{"d_mlp": 512, "vocab_size": 4096, "lr": 0.0089, "lr_head": 0.0104, "batch_tokens": [16384, 32768, 65536]}
Each number is 500 + 50 x the weight over the matrix's rms, rounded and kept within 0 to 999. Layers, rows and columns count from 0. Numbers have three digits each.

# layer 4 MLP up, 512x128, rms 0.26, rows 408-433, columns 0-127
464528597322564539497481426606465515535532559461517577483505584500586430537458426513446549386500562476455524510430574598565489453512580505499442527552514469369550455560482500568520491540621549557548593542519515513513523467529552461536481479462545593432492490506559494362473522471471531438507533507502510461547551520596427557492540445411539470537489457454529523489445487459560461496440
512544427531567451540424457452621497583465516486479477421485465603549507509559472484517502508495563494484472494549475483581515400469454533467456512564447563442464439582565433523515496524485494522569520521649480388576516498426468510548462503523547519567541501490507498481462486414460541553572527537540433519531509515500446539463533478525543464439448501518451528527597464525603486526439
544392423526561467452462496491514458568605458601520501536643558478504432551525449522552470472366491502531482484603480544447523567455596557524506507399467518478587455479565485449560495500448569520515555594559414513488433486501542471541517547535449476550515554451553512547474469554469501460541397584493547513437470501497521452490520522466527543510554486467486496520496495571414557539523
450526484458494576536506498484492485491500601566496530490507370472543536515466428519531444488487468477476488506527524536492531566577549517486531495499533475504502534539466646532503502485433471508474516496525487514434531465524540452573514443466474537517440533545486505474453474515489440471510486549464468476529487531558500487506489556498497475521545520457567495558413506496499460490488
509474525482519455487501478474572463472531415472476455555521557534510544512539529473543407510517527492444474496484534428489503527518490526609391452497491517488543534519504495521450535563546424478522515572563584507517450484525495500504531468496528556529549477445581461477465476499510484482487413517519478448476487546410445604471555542472552447512470528492485491552537471453533490393429
446534552504421522447484550534472452584503537485513587463595460546528490513463502524395401487473607450468499446345436514508444508496434449522512538525464454395515476566453501399502548583388459608499432563492457396542555384503553553559423540482494513491516525356462513548467469445528545532503418611491522418496422573555510472503434470499497538443641447527654578454548567525533425390495
540506471525478471529462426463437480388466436444555572414428504545501415497484514460448478472491471452594556476436387471464430555457426471495470558529396560554527550559489533558473500420398549479610533571556627442422574537553545478481499544530511539415512451480511383520458412506578539492449343534547406421465490584488470487487468580497478504527535590458483497493493506516569438554546
513498530496451492519473503494527479459521535585469513475472502506518522498521602492499502479454523490493585609490581482511485509512494482562499490484477542436512459584566482480483506492439503525543464539517523526478482472496495544504508526482454434536472509465498494475430485490464522455518423527448431413428456498495558437544472560516506593437502438516528545533488521485505504430477
514477565428417458434529556484456422515437574470417435490436525572553477469482482493449525519487534508430464495520518540599385568504543530422469503538457472495579532448539530528474467513447507464587550492595512587447541398408523462423447492530416541479450386495488394584462500517406558472527442466472488446532449579550498490485475483501531465505528548468541493496469523566524542523502
574445483441540589581477461510472503506558474461492528494562486527443423495562529465462486492456503546461396584390426525492498548466514393431511516472478430507551559399471570455512544529531424556576537372515477506498492549535472506516418520482431537465439474514560468503490419519466535466527490463638463458549516529569552417496468516461440483577455455479465529474506484435466533506449
672433587463669520456433428550520536596581428515467582587476557511397446548547531481492503482570418495542571521485429563494472476456485501578467453529468522414575486395517497554575498520557544568542500469413400591505468538435448537515454477535401462526510425490464463414487397468574517425463493422472478516668480526413363449530438486571554598566466564503409546487434465554531476518553
474594467515439503542557508508511383492433512523450509496634396539465432514542517497409529451497595523567475537472426534562519545518365414521487515483514504447472481462490490454464512461521530502577436485486458476517426501465551528483533472605511444494467520446532515531428545396567460530522574481536453509476520556518422501493473448586511443475470506376447405487456537500487487567549
548520462438438428482502444520636478466471442507532475469474537567435479437546543461403463546564489521539501414542601538448453403519401505459461578470377570559552544479376523500530534418483478489572490537550492465473506457412511448487431493563473507465509464553472502604516447454452614544488429446428544333477486558460441534462531432519485457426480545400481519478492442475504424498590
528451481439607455611572515468495418545604508518387525429489505561426578558541530555443531419441440495535539427506512559513462450499470541460438565522469495441573484491501532580544443519476497443565485567602452457522469450554500424402500546499569527513420552559436591509544494460518544460478589593407477469451541472478456527371569520523524502543593425474506465509467528517498553483586
472469442477520565484480529474509448504425492505417515487560545531547469514422535555475490541429543460553512442427532565394492515590461455565410516514477461441509481463432451459474517558468503503525557512554513441502495583487513493526502469482515450454491525561528479476479521467509483525478528596453521477462542501533566528424491446480570492467617444545558449521491503504525557507572
485489557388641522512442474431507550523522545564503551466495494555437515533519492474543542574609480465495534488439498411466478501462407487612415476459449588568492503459485493565503415490452460519587448584518481514492475480466467506602548486494506511518534463577451505430583499547441543423431626553523518495574548494510511519565493484545491439520446477500407430487492478510460524560456
529456477618476453552515504527580508511508542487491535493467417537463588591563476548412464520509582466593441447450495495547417494468532500405439536426482447511502492527450439457491549581427491431558463543453519469573454583522484501502441579483453417432433598426383454539619395487496531545546505568600488424471619579476456483508511520512505482458465494531574495472515500509471566599440
428507544474470518601481487548508479475459562472418398484616535482516541424401508495521508510603472481478442531566458551491544476589554487492508372419551411511558523511458541538407472529587527466643586499548461512476423507516427530504563373452523478610581522574469483563353454459505461565429424468519521504567562555477472456421467502469549581553597443542541506506487473524544501455546
463608448598547536504486547516497497461465561539567530478507526513530524529506599505519469425512527458504483559541451439518470408593463499500565479487392432530501383506500538450473501481467523441536491453444473541477512523459605554498420474533531583465465443475578525484537437494577545478566540443532547519484536488550557513522463490562466489513457499515450485497565564579549424521511
492495530434653470574522547400502510553572495493440585468499419546425459457529458560590457485448409509483493480446495526482568534607564459502542456443498509550507503468470469479545484506562525494558427527530512532559458501567500440537501596486554422501557561522478443509529453482452507515489546427449491465595473521483479589526521519502555590567542464483444499490552553578501489511546
510502592408536488523586540518526445418504490467512552501515562510497518460488520549520544454575523473523511506544609512510416511494508468491480542388500522480520453436466526502433463501517437409525512476463420428544480518502523488478500475467492447468461471537487440530449488562478507550541466592557520496502519539464558520540474535468452428497492532529512505396538463476634435531498
457478622546316486528516570513527524444458463530495455437506461429534416539599454470486487550516490572429541539506455543498508412578586506512502540422512583552553600547473538531474520417457420567640407585521484520584511446465483487530415516418614546574606481467567488417543536508484479464411454544446452446499501538467540482524482489478550476453517506413462564496537457465374482487548
476534552493475466465550485541504563464550553398484415482514480494448527571467580433491534531461467433609560490506538475461468498447554586451532487484466536495532484486569508518473447500439467497451497553531485544587486483522533423412476441499459423518508477491546548573492474444456499501515488534497459489438469603571457532551418477509537484464510423493521529568533465449569543548565
505569487406597493524480591498498492387490546438493464558549498581442437541475550480535458486459493595574506590448564515451377425405517498523475464539505599422480510516418511557510449505476515486482502575533453508482444451522492397527573504531529527497433375406546557542498526492462584475480523485561449420494551599446506478498425409554521458520524421537556467596481508463518506555496
438561541468514439487482562466526559508403547492513506581437445543462525525489450448473431462454557530500509451599540509470524443571491465492474469419507425460500424462511452494469505570554415494463621566534472544471486483445591491487455570417502522495559565556504563561408465498482511561505474503525502520578444532424458532504514495483494489554465495542451543403481498425466488599522
462533504511516482619415471447431453462606538573518515390465537582494443502484509458456518380552551451490522402457380477453473480398515503484501546455529510441488466501531591412534416526437545405511639512485506534475444474537542443484489558453463572484417506449416535444502441521488563518516569508634459477450453562492499489596513526588479492408430547493533510463480445506490481466502
# layer 4 MLP down (transposed), 512x128, rms 0.237, rows 408-432, columns 0-127
489471439575521537496445514469490505473484452602509444559491485408502485399464492457462490449465483464495384449479455502565447617467533564451594445513561502625461460516571505498406615524558499510496464538509489411514425563503448458536464592464439416571482421441486552497447420557383528560438516443520464529454457423480561509563491549513402460473541589401504458532458530527441575508462
424518543623411578461482494465485508519503414538460499541463506455464574484466503530488467467569472520501448510476485454426578513489519490568550448561522516502482526472507518445549449404474413553458491481385495524405474569491452511458496496502575565569464518541555501563440501536486539554526530437448461483536457394589391530541529571527372516494549579524452527603501519434479466488513
528385529527493494485555546503572447489484471513519520568480546529578535532449486551554465511536460448546468474487495504456492635409508529532439518550542539530488550519536492573566458489462486414508448576540508588513442503530515447455555540511606466561556542453528514533558530596531496573486480455465584550503501466447556536494440510466514533527530488516544477500567446578508426488494
446463454475431506470557457583476522444507499477458496570424520525553495470529513518515477496515475541645489514483520513463504506559420533546499533478505513520492446487487421477539490506553495553531435496426484478513566480592571518432568509562499457532528514581542503533503462511479503573562514496502614481503458512387462554510469463522515555489507545573505482529551638437471522531506
428538465448467539433520451457515442502494590414509483422516467477510467636522441604391539446551428513529555584489511517526519496525503537437414490535561510548491529488507538518438448376556486398471525388479540478440489479425562470501520515386413508491510523547494462525580508457449414524498490512517509588558519538459529525531531541537451468488479567509459514517497464472487599569533
455422482432451447418555392397441461639606375519468544525515581456516483567457505440540569426475535433500531420479455522508458445512444468494501394532537437506417470449551557422509417622605447477590441584540610513434539560653495457536487461532434405534446459473458509465437432532540474445620490469626438503428436416371454421488564482459592567600416518606558575463510496630599432513581
568604537457471502552507407587447463477429565459443598376432539476495539470516414500479452484449561513532573546518496543450516521353539526509508568465553467454504490513551522615531587450511503468542575525506474480427451521508449447540595464465517387470554431491528502478584593559577460535542418504513460576495466517546520542567459555542504443502489429531488404444544556483483365462438
504437470492550519482508479462478436545507510552483524543456444500515480523563561538513567501518539586508568464468539505497499557501491562555504498473496527485462535483468549478527446456467405482489499497442501490480517589499552552459415455468454551551519545487526492484477480524516519438516490500518422420518472492456543505517421487485478449471474509530510543472537544479509435490510
603574561475452358441492473520446440387520527441448510511511447452545465520546472509492539501517448470513526492511552477550495430494546555480443537533588511488577498498506472455445517540557532601551535402521469570514533547444498496571513436519551518524459475445550470503478544597471383462540476491552507625502423464477560490473554493395538491495585489557456432510560536532484501510482
534560456559510494541547562526460469489456507488498488484521521432452490419515491509586524538551516539532395571501551539571456538579462544493494526516479426490526437594453481421481512523500476518473451500475464495460477459445526433572463518483580452405510543460488526479504417508546524438520504413555470483512453508550524484462429537450556515586427526615447524496482509490468532516516
428524445428398519485503622569451492531521570485500532444445439550520474502486443486550552526446597518472466514459526531536552529438567522551498419548605524392425523512584410555413491459555515429519412538480438528484566528490465615481561668477452537438560531466599708431486553392474570436505531598593465496450534416503566522412500486576560505526509372432492451433470514432459405377533
421475562520524500510522375407469467595697465532591442494502441496481575437500405499456509487517534472541476371499470508593477469492482549591524478559500503459443604552382517456399553382496514583359501533595572437494499544539521529584472544528420463571518557450551500427531482501491498459471431501460492498483489397525462471498551537487495553517493527533519472461491463466531583478467
386485450501525569487506547522505475480479550426414429482492420462455520512555579421586488467575579565570482417557442571523605429495556487533485535441469503475513519454472446456576554518484421614525436498387498536527394490527499485496500495506485489481474357468421415525509407459524473506390479496396486431560460541447506588469569518479501598455495434401519430527588498493381502412588
431512540485600495544375525419373438389473528445505411546544452494539442459583534457495549537431534458621465473459440535499598456542474557501555523521491473468468407448541485463528501570416537559485548576560494496465536672527567485485449480488495492574483549539463468511542425549588562525519489480436464549438534497507483410586472552578516495479441480523516423510514462481557548527508
554449491446519523481499463482473426471510452563478568345486568496495550492578499470432522479538493480531463603442470539489478468445437505535505520563520522439468535449527520557377458572545518488540529534533477540436561535453483510533551551527555501482487546521520533453468523526515482497511463432527522509518466486426607503499519603522464426557464498469471537498537554494482500517484
530470563460460542518402425496533511471542527503472535574530442533442471507490421464527542584489488477517458502486434385468569522506383507512496466613452504576521570491506449511436387483512496492500458531424462488533577594607488569535493510435500498549479457463581531451503528506518467500490543491542460473576450374529553557512531507573507523554465361560567554532341496498446566487497
495478581492526394409485480531453505499541536472506510605517529533565439434462460520541499553572560482503542465508461534542524521507407481572594470513524538513544486476469529544457478501553409597489527623410497496549492473564529500550519466512444418536512565528599458476445444579488545435555437550491568496464478559401463534508464591438531454470542470565559522454520524465574515485551
462444531525480512436500516465498510519508446489503517387535457503466560560473486502532475343495473572549460516481495521488447392494386423471457547547453530596576555521441519486359483462478549486462485409508527522442540540470489614574477485534496426404503465480480548469498487487543574471549457583589527464373516492422454456484429475591552525398362570545597408474516432514529431502530
567519501533545531449522460551514566487489555496486577581499539592536515599521518465527528472471495529528508509477509481512574463461402434439462412421499405527477470495523521538509464476547525520426498467458460512506429553539443420527464523495425450499552537475526488495477535441442542505500536503555529487491478572496457505528585543578521430387442555457416502505588537442485487515481
557494465539534529474416447543545411451479569481483437481486521401612458437479586515390535495541464438451441509567524572442490541469516471470614495483438449551478475524517527511514570548445496471476455570419412459480475470491451461427513493498481481527478557484541563528528494451456478493516531485491398460493477519586470450533391411582489448356477474482467393569474507549512506575521
479449519511440502496487465422473539600438527553500446487466470542491530571470518483509476536458480581477532456445463508506528444519580478523521519515458431549546465548480397448507548484567560595559462502520580519437512493499502513541489448460545534461481438500498553512555535518469546531512465456405476587519458460577491497483526456522530522516460501561504568582452582479434514550599
522512525453546564406584484491414495468455471566520460446479477618490517441445616470511527520450485619574459480530493529601477545453504475469455465562552486491538526595492450532539385600503487432418634492489377389420543449529463489481342497545482417474536500581493558534567572470474552559499462547400442560509562466475631485533483376453578466534518623484590451466427466456573525477408
548499409533433389506536501468518513515492558491403491523508470510440469561485470523467547514410548467518452421410531494556600560407517573576463522524465488435474530525477516456518516485576575375454471543559510495493464506486453530500469448541545472385508552504470490532518537462594507486548442537530466590574602497518475424498451518477480506471453468539517498467593532529469485510515
481493441509366476513442532511509543445491499467492537530522442569483457502484517574501496444508422473499527530450624570463501480375546459470447521539517438460468488487416497517539484449451473545492538427561549506521453482512534520497617427569329504478400533536517511454469430442538554425485512477439510476440546499472522489424428422527580435513512559560498472462567579470394380514498
428483446462494518516495449528492545560583509497520422446566491421511456517468502591505579523533474517491511496417466490515450523455511425516549436409487524506414536507547538491528543551529543522607444489534555410538548499495475413556519394514504492434468489506520473489542461536442474434535493369460484463497467470578559504484446481531540541490517546494467474559480567472542481442448